Weights of a small transformer language model: width 96, biases.
Each number is 128 + 24 x the weight over its row's rms, rounded and kept within 0 to 255. Layers, rows and columns count from 0. Numbers have three digits each. The size before them is the row's rms in percent of the matrix's.

# down: layer 4 MLP down (transposed), 384x96, rms 0.111, rows 101-169, columns 0-95
# up: layer 4 MLP up, 384x96, rms 0.152, rows 102-170, columns 0-95
down101 099:111124152145152140107120101111124063161163125116149130139133188135073157172108103148138113138149146157088137117161135120164096150138091112128143161117111073156095121094145136120142124141115089093127113141115100123129102148149137118094109123143132143145133121180139135119137083150097118150
up102 108:142139127141142117094105133106151125122141157134143098083143097136112044137086147152078142112139139115152105150134124148095138127103130127121125122076111165159137146133150136155138145146151165152155120147151109130126100148168126191122138142167140155113067138085122136131110135139116107118
down102 099:122105146120139150132152116147172137102130092155120083134155109131145147145155107110136128148111113119168169099120152157131107148160100195120114105073120133139134111096126142107047126103131138152139113118133121148109107147128122128115135163112129181122073096143134133149089149136109105144
up103 093:161122135161129129099112115107167110154150167128180158166149100111141091143115134177146149163127112158117119132167133112123092126161178126122152094144130121094105149149114109125113114125120134140145086117147129105176108130166118135112100150102115130151142087117134127110151094082102077122
down103 085:129116095176152148174146090101129138157093116145090104112083147102162118112115154123065100123132119135127154116133139116109137108128120163125142165119137129132109133112144168078194133101170149110134099116081158163149133118136124131136120110123135096117148123158145109145144104111133164155
up104 105:178096108142140115123093123071140125130104073111156123097134114138141124101104158108155137157131093145137081121145116114106130088125115145135158138132146147127129119124132180195139158111117135089132121117107106131162140159107140148100114167165129152126152086085119129099136121130097110165
down104 109:062117137171110145141101113117140127108115112172141132068157150125131160159091172151169133148136154113157121131124114125131107088109116126091132147125128141149173103129099162123132136128106105133166131156124093123137136131148180104147103143100102130157119113116155170092091105132119118092
up105 095:128135142140150132085143160146124109104137126127135099115114098123134119136119149142113121121141160115145124198110156149107128121140132131112089145096120119195134173116100127094141157152178196134136112127148107114151115139132111147119114084146095130120119161074126153099114071138132155099
down105 091:133158100173166085163128136098128154141089079158095152122178168137149143131137100153160136156120134145116126133132118149135122114171093147161119144120095104112124117102105130124068132118144101105131094092169118119107152102125123091147116138128163135122118111141095108147077128157121121146
up106 108:122152145116134133124122170116135122142126133136157104108082133122107102137114114135098085155157132093115116182121152173095128140121141160121114109140153190140136188142103189124140130134133113143106110095136134161125105173153112128118145155139135152128096107123062154132114132091160108122
down106 108:132112128140159103126129122089154105120142125163140118073104117105139126116115117126153077132119156127108200119114130159118162104137107195109144131068161135130174135147156133111112175096153126112153113145131114145106085146148132174124098105118140149118130107085122109124126130130113152113
up107 110:135132122136109123130149133139129135142096119126126143156169125190107135158127148121114094120142153130109135126142119163110084118123138166194098126089113137130089087140106113109172147147162149128143126064133131112161101129122125145116101171138094140064096153119085147115112122112150120150
down107 107:130103110096142120177149102151163106116122125088140121125133117112148131128108163113154104106137166119132142165110190145142110142148104109178117146132141100134132108132109110111157142132124131082130122121129093162151088112127063108153137127160130108109064146159143142105115164124179135128
up108 095:168129114175098136124130127111100102115121145126116097151089104163120129113142144165084120100157126153138090121137093193087106107150129139113131103095127177135153137132130178147150135111137128104149128123096145130149086173142146137115124155154141151093082096133123171119157122133140137153
down108 103:161069152161108134153149113098137099133113105127116108121121115109122125102113163161104126108116140134111129177108131170090132139142142132126132100101136139110155112133116126116188168115107159127110146101140139178125139141108133142111081118169137168098126144119094177089163127098175148132
up109 104:159148146130098121145147110104103129167065108133189093073129088150105137144106160125145095131086161121078136116113133168115121180122123127122107141111136107097137137144149144143135156105128143152105118069120123115155121120127147153130112114132161158137084129093134142147161120112151126132
down109 101:082107116125111078139153119089098108082139098173124171150156130123130114113143155151133150151160115124145131107158147108148107084157145135158093087127158113088108142102121093135188121132121118117143137159088161113141108110125103143145151117136131108156143142168165112137100117116140110155
up110 099:127131126142077143105164104098129107133111178169098113062112113150135119121114152150140100161143096130086154104097147129110161116151148155186130141130121137134137131122141126141144096103129174126105141054125122131144107140117188140125115109137119136077113110124107144101124119136146148125
down110 102:094115078136123128159143116120158166095109146190111107178126110096123110122156149122139123171144169129104080116154136149134131134082138116134151103081094139152108119146124136096161130119126112158144116128108144122136147115065137111179126097152133153114097131160131157129140129134126090112
up111 092:101130101116126114135114138108130119134091130143137113135094133129171113128140102167060117164078110166125100140153138149117138073131155142150154109126156177153140149164152110151137128217123111126147108104124090164134141138115095136145113092103112122156134112128116122113122126146162134128
down111 088:097131129120128116160107154101130103140122147128145121178157161140171141139144136136199140102157136147142094117144118103138144127090109105101094148121110108165115092113116141159126116104066100121165112156143123113086098119159097139090136140134144155129112185139101134108160135118133096125
up112 096:135128112093147158126114167119107132144092108118143081106121100102113120119109179117152138145128147114077090165115153166157103074134132128142135152114119141153093137168112146149118179129151122134126143096086147128102097123164137102117140114140146122092078135125122151102169150124159129168
down112 084:162128117121143162104129160196112144160107113115110099116137086142107112077130148118126112168099146173071147138145144111144094129151134135119125099141143146117112114118145123100130119152118116172101121111114162149166176126111146139150125144095132157125152126093105119084133067104120133135
up113 093:126108143103154082083114122101170062126120138138138166119148099167112141175120134138107144133123150138169088153177122104116148110116146157163139112161145161079140128132071132137106135119128123091126137118137128153148105124136134129128143098121112138115145137142101095094137135133172096084
down113 094:167142126142092126108131100159113119122138099146134135105141159113100127129157134190129109111110178134142141069105113132120138134146105082100098145103115162117139127129189104102177157113111146174100159141090098106114127136102134190118142115144120136111112162120118145151134108140112143132
up114 114:124121106176106105105138131123073103140129154129136119124153080145142123154101129112154139111128165104141107160137106135113101139158116162121085106137092140109143139152119177114153151160148092134110156094156114140120110106119148162084160163139114158125091136137085124142142133082131073143
down114 108:084154141132135111128150115124131150140161056147112150157137104100181123121144139108142183132134137107173138128156108124128148128109123130136094118151144105143122128116119149099113123144105145110101170146133157117109163096114176134094107107130065135149115116168160101101114154118101087110
up115 106:144096123107107145141108140110130112142131158127131076121085139111114103102125113149083109141098128113113117133164159181102150136149124144167140089098132135109173117161149114184140098157166097080145117109137098128139102157095108128121124166146126147117091118129115137121148146130190140155
down115 087:124154152130121114115117109146139109174159130133111108099185107088142080120105146148157174179149108128159114133117136130119128177097139094117063145130176105120099174116133134158152109118132132146148125121136159155103126120096135090139113124091076117121133127138137116119147142121103165125
up116 081:137109141129113129103133129102131086134169170126126137104135133123125118143086145151103100126116094150138077138133178120132150130101184114157119122086140132110126118104118144159155134105170177130164122114138157145170119143159117127082135099190114145097138079149145129104145109124153136097
down116 094:133118124132123097102134133076120056124139160098131154118155114118157093138077160123132094148115106149134121148149136139130121106094158133166141131098156149141129148125113138145207155118122142134136112109116129149151100155146109149086109129184117142089113127159115123091160120109149104119
up117 111:162090113099094079088131166160150098105122115104127139135151140149112142117084148130103134096152130130127116142120160105116128146066128147146111102116135129098157125107154124176146146114136142138138122112147103106130084153162156183118131155146117177099141090108119138112147127152095086130
down117 116:136096131114122107090138122099158107171150124157120094152136136161186126136114171108100059128147142147111136158131126133106113113107147110140117128100146091145118142098121130125153108124148121145114131129137123092114142112129155087118141090130123159129114173101139160168149159163070123076
up118 094:141134123146099086116118135087113137105111127150134122070122156085155122171096127161110108166153134089095132084149142152126155123146099119147143101127111121106159130173099137127128151143137126133166112127149101151134097157146179134128126163142098134162066137138125166120129155120138109170
down118 093:103111110150097119133107092144128115145169144127082168155149118113097141166097123142109094121142083090112114160114139093113150156147169128089127100174135093089138170137110166084148122153145129164144130124123132138144089173151111139101154141136128121109128106143124154124130111149109172135
up119 117:134125139141137079094136175132115091110097153148169137181116135150111127137127142134089147081150080140119130197149137097102113088116137097131090121144118118136141142116127138134123165120122127166186130138112111154145129161127131149090126091147124126170107120131102141119147137143122071121
down119 129:162135098115088104097137156165128089114075154118140137163119080110144133126132107109109161110119123129134107172119151114169148151162162138093139112113138102129131185140141149138106150136119106171131143112122129145061145112162150149163105140120109142120123140134084105093126114143121156093
up120 093:109163160108113147140117115131153107139109149133114154120127126096133097157065124137127140140116162099126149136140139154134167077128132140124149087118127099130120101125110141093107144120128187153144068123146070135126143124116106162091113167136073115097095138119134148075131112125148132151
down120 091:148141137133114127071174115156103122109144119104156125141122122127098169111140167149138167124122074120128101092162109159119098128141156114144085129142125101072117143118149101125125129109166102124123147119099143130084122137099158119137137084189116160161176135147098128130144163133122120133
up121 091:138114148127104168127098098132096095140106104135109097097135183147137069133122160146074145124147149161116093150130121174118095137122114153100128080091133145120118145125151132136135108144093180135123079133124114131160141127123100146102139116146148149126095102136126188142141097118142116104
down121 091:111162125116158143100138128131147154122127079160151131135137126107057131113131146132154131135139126141148118087162104129098111146163124173121166109106085104130100114152130113110094100107130084152123129166156141163072161146103129100134111130121176145094143148118132079110116121156115118141
up122 100:115104158133109140104133132128162088132098101132122109141180150100132148111107186123146109120137130097113138110099121174140159103158139125122117113124098118139151133138175106145115156122113175145198116118098150113166114139147165111103137145175121157104128106084141130128143120072137137151
down122 107:145125165143110127149150134146138111170092118117109112122138077098122094109142130122063146172125109084151105133168143150135124104124105157143133095130138158111152110089150114132140114109172167133124155101119115125156149120144120132121104126111125163119113091117169174108172152071114152119
up123 109:128105112145146111118165211088108107138118121149149125151141125151149126129124128089115131145112116134169147138191123105099139087129142119127069132111123160139114150144118093114128135134126121084116102123150135156127141149081094105111136100142075147118126140177100123082127122130164146148
down123 119:139118107121151112113098156113139112134146104105185105209146142110118106112162147154094101126186126103108132125118107126113133147156134114147147126120160148093153125147125122070135132130114153120090115134104107149165136095120121147116202125161124130152095112084135138145120134122121097117
up124 093:136117064161116139102148129080130124131148182145153146110127065157138079117112134108133120084143149139126136124166101105110135129129181190125132085106120114121148099160114123129124104136126148104130150112129134152101126116103161098132080126132099154151102136142115171137133144132143142157
down124 088:161122135111152144112122123152114099160161158128097117152109149087109150137105117170141124142104148139096140105123125128159072148124158101122108130106141170105121128108147128125110138061106150149131150140093142160092105069161121151155154098149121136074136116116132124162155091128128156104
up125 102:125109106110136061110133156137122103159101135116147114146093069133104122172142160107108104106158146125064143166110168148142126110148150111113122118087131135168137138136118159146121122107140137119128081080108131143129101162180100119137136076108133139118103143120129134090133122130106147122
down125 099:137140127174117137143100165157136165162097117150101151106119132153156104087116154119122108131155113167137105119111163162172102139152096093153123130199136106079134147143092139092137131102135119075141165130138114088145139122134096108122116099136090109149138136103133126151129137116103112146
up126 108:101135082129125090140131151094114123110102130148129108114133132142093098130154126175132110114144100153110128119174137135099121107129114092112146106133086131150134087139176114125156147131121150171197126124117121133115127144187152165093126171143086155099105120111133118108123138091123086151
down126 100:120159145134164120157147112147112081145082114148142102096157099091137096151071143116125150144133133150152113125111152100121139150124141152129134143142145139087109106133131150200067112105155109086103082117112157135122124147139144106103091154142165114096104139125132158136133142121155140132
up127 089:137121146170143122124088137098101121145100134121157147097130096129126120130090153116147095121128153111117109155127123139111111115123145115162119133128096175123151139159139113104168154185119139122164096090174133161113098161090084177109123086147156133120087118127134152082149135147108102121
down127 108:121091143167113110123144150084109111134134133114168130087129092125141129140094171106127100155088152142113112144119151138079150120122134112174111123129114165135121093142120153131188145154124136125175093119142135133092113141130111149084107137182144161111133126118120165106182096115148118120
up128 097:122087151137102125151156111080155126120145115127138108097125093124127109139089134195126141186131064092138146127131153132151120095119136101118135116109089137125122094168117130137130158166113118106116122070112111096113115159134132148129131147167132159125154133075126160112114121112154160142
down128 093:106117157083126099109108128104100108112122178107170101149089114127130143145157125134143072109167141122136161081159160117125081119060124148132149144129119150157111136127159101068120115113127129142128113112110153114160163104125127157135154155131181131141156118111145159135127131124144120124
up129 095:190155141094130104121071138079154135143092136147119124161100158149153094126136141141119156158143099151116148087133128121100122142080117116163124095120137177134121158190122140124145133133124128158124120133091107131141129136163133116105084135097139131079102151112101138100120094133140144116
down129 093:130138119116140137171133074141086179148149122164140124085120137129130100094125108125134077135141153113146103132152125133110119142145149116132100138140116093095115097147173084132122123184117145077125146159135111103105147127127167126121136126142117108173135098146137151139155152134087069157
up130 095:154100133137093085123124152118154106148110101134142174163176113134096133146142135109133114094134134125108124138171110132105127159126167155153059133118090132089172102139157098128147116146153130150164137141135108139153142126155146149103118097147078119137082159155135131142133130142106101172
down130 094:100169109107101174152143117105128167147176174108135108094126129093130127118121130106136107142158160103129150109128133101133163119110127141152155152122162092097102096150091109134133070127157143088133059084143116152106129138137112143121151125139175107117153126117118140110127129160128145148
up131 103:165109095144133124139126138137160100122084152168107114113146118108130128142129144140126151112128102116076161129145139139112121176109172115127078086146114123123164137159153112119152120095123112162205159113114169134086080130124123107099121118136129109081123109134101156130111102114145153127
down131 104:139140135099103105177141153113103197116151135124117108124123127151096132105122124152161129145151102127162083111144135125130119109110124153129156098144120167128142123141119123119092156131153182128125114131098151139093145098119146078162145152106103135201140108122137092129173115108091100111
up132 085:151133126103116128100103176143104122133162129106134083164144120137149128128094131106144112091141150124088090136111114114107144117095169131105082103131115137172119137145140108178127143181161119148154110160191106128154122133160106128113133116145090164151115122109152088163119111094135111129
down132 085:102106127149126140131154117111141160109161153125153154121159113060108131144160111127086149206133131144149121102181135112169151123126117132147156112139125116147106143150125121099092103118122167142106102131162135126103145096143154103126088128100128119139139079150122103098122166123111085114
up133 090:138078112159099145103140130149162118090179110100118136117137134118117126129098111096121098126135127163132136155109159150122104147129128152140123140102118138111085186165087132120129133120146160097133105125124096123117105146189138163140141174166133139108072138155108145161155092126127158104
down133 088:127152117112115085171115105131157097117097092124142125120135134116095123093134142120158126122117162127095131115127155160142122098087122110093135140170115127192155115096131167158152131124130151149155154123125146155100113087096181120132093110107157104172168141125135123127114154092153091139
up134 099:150040125166100141138169156137084118137089103125169122132107152093103127149127110145123131144146119142086102123109114147106109150137112121132096151100109133115086143130160139131125132152110150114123124092143110101106110159178105170121121151130154170133069145114147127123151122138108107119
down134 095:111115119115123130103149135107149108113142090129109144114143143123082131111116145167135058131135108089139142136153110149089136130098165085130107123131115180129151177085159090118125126111182154158129146159128158131132116174127154121146140148136114193162129115108130138117117130089121109110
up135 098:118126142150075165120157127115170140133115175130157136151072120123157162134101149116108095128113133172125097164102089154131112101157123141122128159083111142117150167103141133129133126090159111137127145136142103099096074164153124146101113163171157126131111099118087132127127101127134120137
down135 095:144078104101158137145086121157128131099115113118131161103136116162127120123128118124142118115157137112134172141109181114111109142159124114145111095118099121142136104147137098129210139140145123153142129105058108153144118102095138172118180137148112090126152119163128098110115149116140109155
up136 084:129105120163116146137144118089128113101131141112134110141115093144097108132123130126115086093141108142145109155121116153088112099147131103138113147153135160143134156132093130153181124154109082148174148076134118109102089193103123100124125126144152165117120142141093158121167135097186141138
down136 085:083084164136106143084156122100101097091146149116116107118132151125105147086118134147172096072135091155146138138089139116085097133143137157163104154136169161125151133118144133152163148152140137120155115136118128172112078139111111124133121114127143127150117144106123148121135171093147161146
up137 106:122116153129090096148115139100116119127137127130139133129114123117153126113111123122127131180133081116127152128126188203108139086135112144144123175128120163141127149116089149141106140127142088141118115100128062152144109142178114143106137158147174131144105096090120157093161126134159113116
down137 096:125088155136136123160135083134178176089141111140137139126107130097145135087138102106104129126127145131102134140134150101157124160124134150105144152144134127157122133141134124118125104133133121176196106141170150071076115150097074123118104101109135151138097161123124103160092130127115146104
up138 107:145122148148101137137159119085138125143151111160093134088146121133124093152145129170120124115123147113147162162138171141147151177119133136115096084108109150120130081121143130151134103137180143108186092107130139114137092124133169136094118129124107130133073147144162135091162106136144085139
down138 102:100109105106136136147146114140155135165135117166074114140110123113141100136161078127126133113142105126092137117120166122152152138131118142140111096133183135126122166118127139145083094154156070118145121153113124158163099149126101134133112122166065117142130148116155163092115107096157133170
up139 112:125089093109117147135105103120138140094107110131142126133112146118149115124086136168093141154094145098122147174138136154148137136107116119105121134083087159129104160164139172130125165154170160146098096114123090121131121146139111119111134129153105151123084087128158138136160105075177147151
down139 115:129102128139125160097113133099132086153084149114119129073085138122163128149126116131114137144125129094100172151129164154155123135135096121088109178109164150133145175088136083132119109122091140118148107144155174138095117119153138123084153168149151125106144129143135121108146132125080150118
up140 095:143110152119108136124152117111121112138092129158175103119107129159122123175103109133150092138143142113120112131141137155127154113148169106186160137117060123141140063165136099105138140179137103109129073127158109131104120116119141143091105167116152116145104158149153127118147138110143120159
down140 097:144138128130139146142073092154120141127119092089131146143158128079095133097140149114135146078125105098107132140092132091120125093086114120092138129156176117097178122130144150156175097159109150155144156147140120168134136116139115165134150118119135121093138128121141130174145158106107133166
up141 105:151118136152101116084142146131139136133152167132135119096140108126094107149119135152138132114165114082061149141162132167095178144146097116117111127097106133124163157121155154121153148114097152129137125119106130108100126139184138130096121145169148142122118121061103149106161139133141148169
down141 095:078159131173142135150170145137067114119110119172130156127088163112096084141120111093161089131134162152086086120116157116155133078117076141149122105167098117135139123115155155140167153125105112121135139130114089118135111116093126122159130139117138109160137134141141137109127139115146137143
up142 113:187116112157107153119118112121149110129102142147124128156149117119145101091123188158103155125140110116105147140172098155125156108131146170130137116153116165082147133136138141123124191127119129101159117146107099164139110164151146094100098129141143134090140062100149156108130119134138110137
down142 124:116119112112196138136155176095140103116111124106117159111110106110141134112107152116099126126102108094141140130085117139162134095056140115161128165112132154139103125114121154113175152151128142189099127117116102155153106143140170135099128106112154181117153120136113140129125147096132117106
up143 092:169145119132127136114163127099135121140104104164149149109127115140152140162115138115151120137175102154142150134101141115107113158115154126150068176141107173062121139158098121122141156123132126100120126113116077112167087131108116144094157081165164113103111137150125159149111095122119120134
down143 102:069092137097093129114098171153135110115131141123132102120147148107139104109095129165122132087104124144119143126101113160135108098159111116121156122151093126184134154121127125095124085135161103150137106145111177139090175104115162126145179109126150137156117110150120118130181115148133156133
up144 095:132160114133100125157092124135145074121093131102113108142139136143145112125117148134106116150124100095131164148138140147099136107139117114121132115134162206102148176207151122166117127122131149103136093103127120112138118136108139083105161170123085144126088102119103127115105133110152155147
down144 100:085128160137141106135109168082113130162135126100133111111138140097137122099129161135134130121122148091120159115132101174153131104055085159131091125128089141115127110142104102150120167102140090153129123139112098179147129131131094138131142158150152171170148148158132135090108132101145141132
up145 116:159120116137105123136129129126099110120101117125119125109145141135140046147126141127109079130100129130114136163130116141105107085146113138146145116149145179130160120109122135145144135134151113156114068105142139154199105112157098162086147139137137113140152108103064124122174120136134116165
down145 107:145058126075114130136158112124135176119139097105091149133130141041138137097152143149123152128140120119151152122145115134146131126166142144123123094128134149143127183147111098136127130131110150116174124142133153135129111124094112130134058106113125123123128161134154098166130128079132141151
up146 117:141106111109127105082130165080113121105143097156144080137133131132124111133098152138146094151136148111136093103122145174114142094146147127161135138145091124136168102130138146198161162140197136129154111119113089123121119108124130132121129111123098138154141133071137140095143108093160126133
down146 128:137147087097167143159136139124123125110158088129117138152119076128147143140129154092138115156134133153135123144066125103136140122133118096113101167127159134107088163144138109174153124141111204129124110135111154098133081108130103118129127094130090152143169108118176128131145114161121103134
up147 093:167117134135144144114136122117127112149117084101114141052160131092132129099105151123127117084164097133132136143134162097109124139116148147129144180122125153106091129141094125111151148139158165122140107095173137126135100159098147107107125100167178131091120125105151113151182106143131152121
down147 098:099174160139138123137129097146142135114154147137099103124148145137107105157108076140118129157108138117133121084152120102136094095137121142144148121122094122172119141123131095109088170125143119107142111120144174107110114127105146145126112088107105173151106106175171181183145126117159135098
up148 103:162117116132102101116149123113111128163105112142172145149081144158149134112106116111133140092148137101153117168151109107140090139125127140123129105101080124123142117111098134151161176155119106130141109138118148181101094170149122164105096075154148102132089114153136126126156149082118095104
down148 089:149143129120143120118113120154135136147096077153149086109122140111107108092088120148109109126126191143112103111108109113123112157149096081182139115158131071155160111170151133106157127136123142123142153132161127132137110119164156140125145082158157149129134079129118106166145116118142106093
up149 099:136101122171137091142126142110172126113136118181161132149163152109104120112124146146158127116123130143133098101137122186112116113116131148140103054117118156105118122118129100161163155137101161146132123120098134119148140124123180090091066126138088145095125102104119140118117129131130084152
down149 100:156133118140138133071132121168086071074146130152161113121108120130158124105109149175143111118108141114150125152126132103117127153143119121125186147139139117174132151151153080110095129123098139079115155140121124148125128102111105157136126082159163146126116134103095097145094125144150163115
up150 100:169145146143108090074113145138098104121143170159183141131160116178124099129094118153106089072110149131093095130162133165109141136128143151174096117132135119126165129138120094140120145109169119136147125114177107115141126120077177150125112129129127159126116123158125132126141111122116117121
down150 093:104142097107112135104112135138112143142097145131126090118108181125160116133169102200121151110112170138118111133149142105139100093121159127108113119117136108125110150182117098129104133132109140178106114099132173139100134095156112145117134117066139152119143088147110173124104166149141123124
up151 094:153109147114090122106124187138133116127081124120148083146171140149112091139130127159116156108127141108145137186160150133083107097112119142123135112096133137150180143151120122111116120106133124150126124123178116150121115157126159133135139113117159175124129136119103146047137105128104101159
down151 114:119149098127140117170124119113129127134114137150107178119122087146145155125123143089133125156137122127090150128081112079112159126135145147130089181125137145138103113144119157143152180116122175095123106114066158091170081103138136152138110150147120129091125101141153127160140092145140124108
up152 097:152124105151090150141119146124154130106100153132109089136132093125115102137123149114128104126087123114127112154113144192128116099101116158146122101155143199106156151154147109177138182121137106186127150124159088133111128131134156129126163108122149141131146075127150149106140121103146093120
down152 097:107099134097133117170121120137148077160145137111126127126074149122171155112134118097141135115100101135120146094106131150085139135087115106139148180132129079125123141132143125153161119119159144115107143171114118119143093128138111141079171124121163110139114155111129114115206160125157110141
up153 118:171093145100130102137085125103140116115117115150123142145164109167160110148078145166140105135101128115134107177137151117107148072117125149136107150137106199139131126132108194179124135146127127096149137118096100161143126161116099122096100125135148142138118136147112144089121142112148139132
down153 127:152140163130104172093115163175139084116148113142122156127119139158080112129135093106099142145099134128130147153149128092080132171146126098187118090106140133162072131111123162157109101127109108126143136122116146126130123114096108147140125154117067135146155132137132114125135139127101157089
up154 091:144125133124079175112137147147091140149094134099136129151095127140119131096091182129132129120153122126077089135099122157090096164174151134176092121133144138139123166113168134158131112141125117127124159117137100099159112164110151139118118119169151167104146097117147157135141109136134096102
down154 085:154090149114117095090145097126083078131134137092156113151154096096144111114129101114156174100158068124098130144124162138121164133139116125158128121135115155107117137109089117140124136133142115113142107130099130158088133111117166111137145170161149097147184153157146111125108159148106114122
up155 095:152133162141101148103147121077156110160104131153132078134090137161161113096099109180108113153112130116111150098126155151089097069131146171139116119179090161134125119164150174149116162135152141130143137137142114152133144128122113120098136157138144103150125115140122152146141088116136135103
down155 083:169093095142156168128140135148114155122104110155131105120141123108143147125157113073092117146108111108155156110167112092128131128149130114094112149153131147114092112130119065149094146154103146104131141159147144071146160115157138125151117119149091113172154131117087129105148159152104152138
up156 096:137074098139095125128108098077133122101165093129113123110136151129167147136119126143114149120106090145175108175132155117155161111128129142123107154141139171117150159132065180154154104108131161150170111129127111157145124134132115114139155113135163123132138128121086128132116122092177107102
down156 084:107099131089164125161120120069160122124124151103137137124135137116091147126101148146158105149103123139116160113137158133128169127115162102086101103099145151114126114155158123095146114085140142157098150148093121160106120106073181160129095157161111126149122148160145135140109136108149115166
up157 101:158137144161103150146145131097099093160138116151141112114147096152138125112117152135116125132135069124158124184141170088130135114160118196132101135122152166093123168138132136146127123109139117135135098068132141131090130133098162110108120114136181151115148157123085118119126085125135147126
down157 096:132142131088134150093097129146157072151164136124129100108114097103112123145191098099193113131156125134127129148110102108142101186118125097140115113100145120162142168117132143088088138148147131129114126133141179120090107131150106147144144105115128153119127115096114130150154122109170151111
up158 099:126135151135105127123094143107096136100130107158197113127097134140122110099095130152075064119148159131091105150112123178074117135113137126153135161135121127139125157126146120125136156176109104178109118117161127136139091129116114156121133147127140165126086127121078140127145146104161119104
down158 088:102121147066166099145102104138128175126129099104061127116105154141158153091145130085152114130152117143117138145136126121120162100119115140170142144170101072128131109144103124145115126122163120088139134136114150106165119149093103123187138124141133099123122131111142149154146160166110127118
up159 115:143100147148116089079136141137071087147121095160146129130115099136174112134093121094085136091181129144144119156149132085090134119101097158099103158135122137110141121119108128098130127168136107133172075123117089146147122163160138165133105105145137139146113113130115135138119125126110095136
down159 130:160121118151117081110119139120142123160120137096131112182142115129127137158176145128093144140104091093122087118160125092149107133151152160115136139144134149098098173115096126144086154130083104145107108099101146148108135127118151117151160125149087173119184135122104152109096130156156120124
up160 104:134121110103169126075128179106127097149115112140128094131120143127186104130089115161158130137125125134148140143134167116157106096134151131138077126156153173120105121120118147182121122143140157099162082144150134166133103115158106158099116102168150135127143127158105113113130119089106100148
down160 108:145134150089165113128114107138092138149132086177125104118143126133151111090064137141113143135175122143113084118114116129097134133120117114136146137190094099145108086113148192126155137124114119106105135137152118157121152079142139153126169183142134129141103113110126120175122120114122123128
up161 107:115143131139109104132195144133092128147142105131103129113132159139147144108130145126135141072139113121131135122127123164133125133150101161108120134063112104133128129126099094100147173122121155128146136113156113124132104124117151149086095113190127161148113111068093184135143097145121079127
down161 107:110093135139149095092131139148104085153123155144155107138130116114142123101139154081159123109178167143116105128069128107144106150151126107137163123162152110115137089135125129177163119139120094099126147156120129153106114092156148129110114133131177081112137103143128080160152109144099128138
up162 102:154113120161074100132108136105104104125111136145124069150139117138115152112163177143130165112126091160140122173122126130136119119125120124151108166082138134115170086127143162180157142120137162119152126109149129143170108189122087176091114133161117128133128120112104121146144124136130114141
down162 113:153110101133164087152136130110105077117124143090144104124166089095115137164147187126107141160122073125171103144132114153135128148113127128121112114121110140133126155095130119183154152111090125191152147108143146124123097138159114156128115137139132171095099159146119114116127100121140145106
up163 106:127099143160059121086141153105106141095168124160120129136119117104084135133129159136116126093161152125150131139160159114089123134134143145150117088106110133153152153121146110147130128192167110153177116131139141087129131124112091159125127101134157135141128117131135157108195115142155151139
down163 100:107086175103146132145125154112159099118153139126156141127123129123140096136156138111139133118090169144119144155073120126155109189111154150163134145113159128106107085141160109158129116105098129133144080091120159113135102121129102114129145133124102131102114155115140137129086131117123204091
up164 109:152144137135132094088130153101129110149111150135095101134137122179141141162107164118147082092131132100080164107120129143130148105113153119179119113094151115123177101119141181126158108146144153120146102114138131171160153111146151149111098118130110155128105152109097106069143125152144136133
down164 111:128128147137126180159085143119158094139179134119145119131140126143150123138119138092124125121152160152075098112132143130135124134162136121123125147124144116137120121099130102078133108101083119154164132149088120149070178096129185112075107147149135077158094110143136126138149128133119110122
up165 094:173118095102104130114101129142121118091150130141130155098147150145096112103153160149130129117129128152081126135148122136099158076130135084135121104111153189124144151152092164122171115147128136147155102143127117123129123166152116073139113135129165124126127122095147184072126144141154139158
down165 096:140115131099129112163118098155103097094117120127116114109126115135121153105103146128161142087119153136128053121129090089182121119136117116172150129172086076150126163119130098146147149143138132137142141164152113134163125121112099131142134112142148104173152138128165096148164121102144088142
up166 101:172146126145114114130132165075126081123119135175131121128158111170143104136130153121158125115089136142140110110119106125107100094141153092172130076140145143108170076084108119160149104137118145121181112118124156151148094137146160130096102102134114148106127122145164102111134113143126118162
down166 102:073164126087154095132104129123123088116137150102144136104084121101130132162150129107122134110109103114127097173093117125172115093125132192145124169124138173131150159144179098103149102128127147142165090127132147111110137151124111130111191125108138147135128119161122105126118161132133118116
up167 085:079109100132131116169158142106102109140107143140119143085132139134121125109122113142134126145106094141109143109139150135109191137079156113189159148187105130136139121171166144115163151107117124080141131101093127133137130116104146139074137123128092142151134109103170146149151133094139126138
down167 101:188143131115132144111100162146157088142107129127127095114132110143153116165132154122116139124153116132120106134142137087109109118141133148121124128039142161096099161101120125139121133100105113132139098110147145090171115142111084157160142121155158144058130157150121150092116118136153140123
up168 100:151076118134104136143102111116148136106118122148144149155122127116144119109100169131098142154122058148118084145177134161109117104106095124099132140099142144102143147121152153156131127129120136143113113133157137150125126129162123166132090125110139170072124124066131179092171131135098121115
down168 104:146103118125151120123110079149124118095144127093145131131144144099146183125098112098161103136139103162134148176108117133124120127138138119134123133147098080097153057167148119127130127135143209127134130121130093101151139111120087118121144181114106118151119110137145139151100159141162118111
up169 111:174134123110091072146092128135093116167141118104124129123153156135118110128133149111065118115130091148082120156154132107107134145128119137136126100071133097126148140112144129162149122108122135099153130129107182134144109154117117162099095126153152163132123089107082144134183135152150123149
down169 109:112089150153142157139131063097097174088085124125109182134143138114113084116112146129142134145130153180107125104146082119117093112138135153101136111140167136142107138112122155125153072126118132146155121096146140141127131119132098143141119155120146102097162112118154183164131145114125121111
up170 087:096151119109133085158178178134089107167123107129130125117091110181143129135114136123130120109105140104117144129153128173100140137122138157085124120136132151127162112169101151090130132124139111170097137136162096183134116130175159130103152132121128144148133092098145114108109092084156125139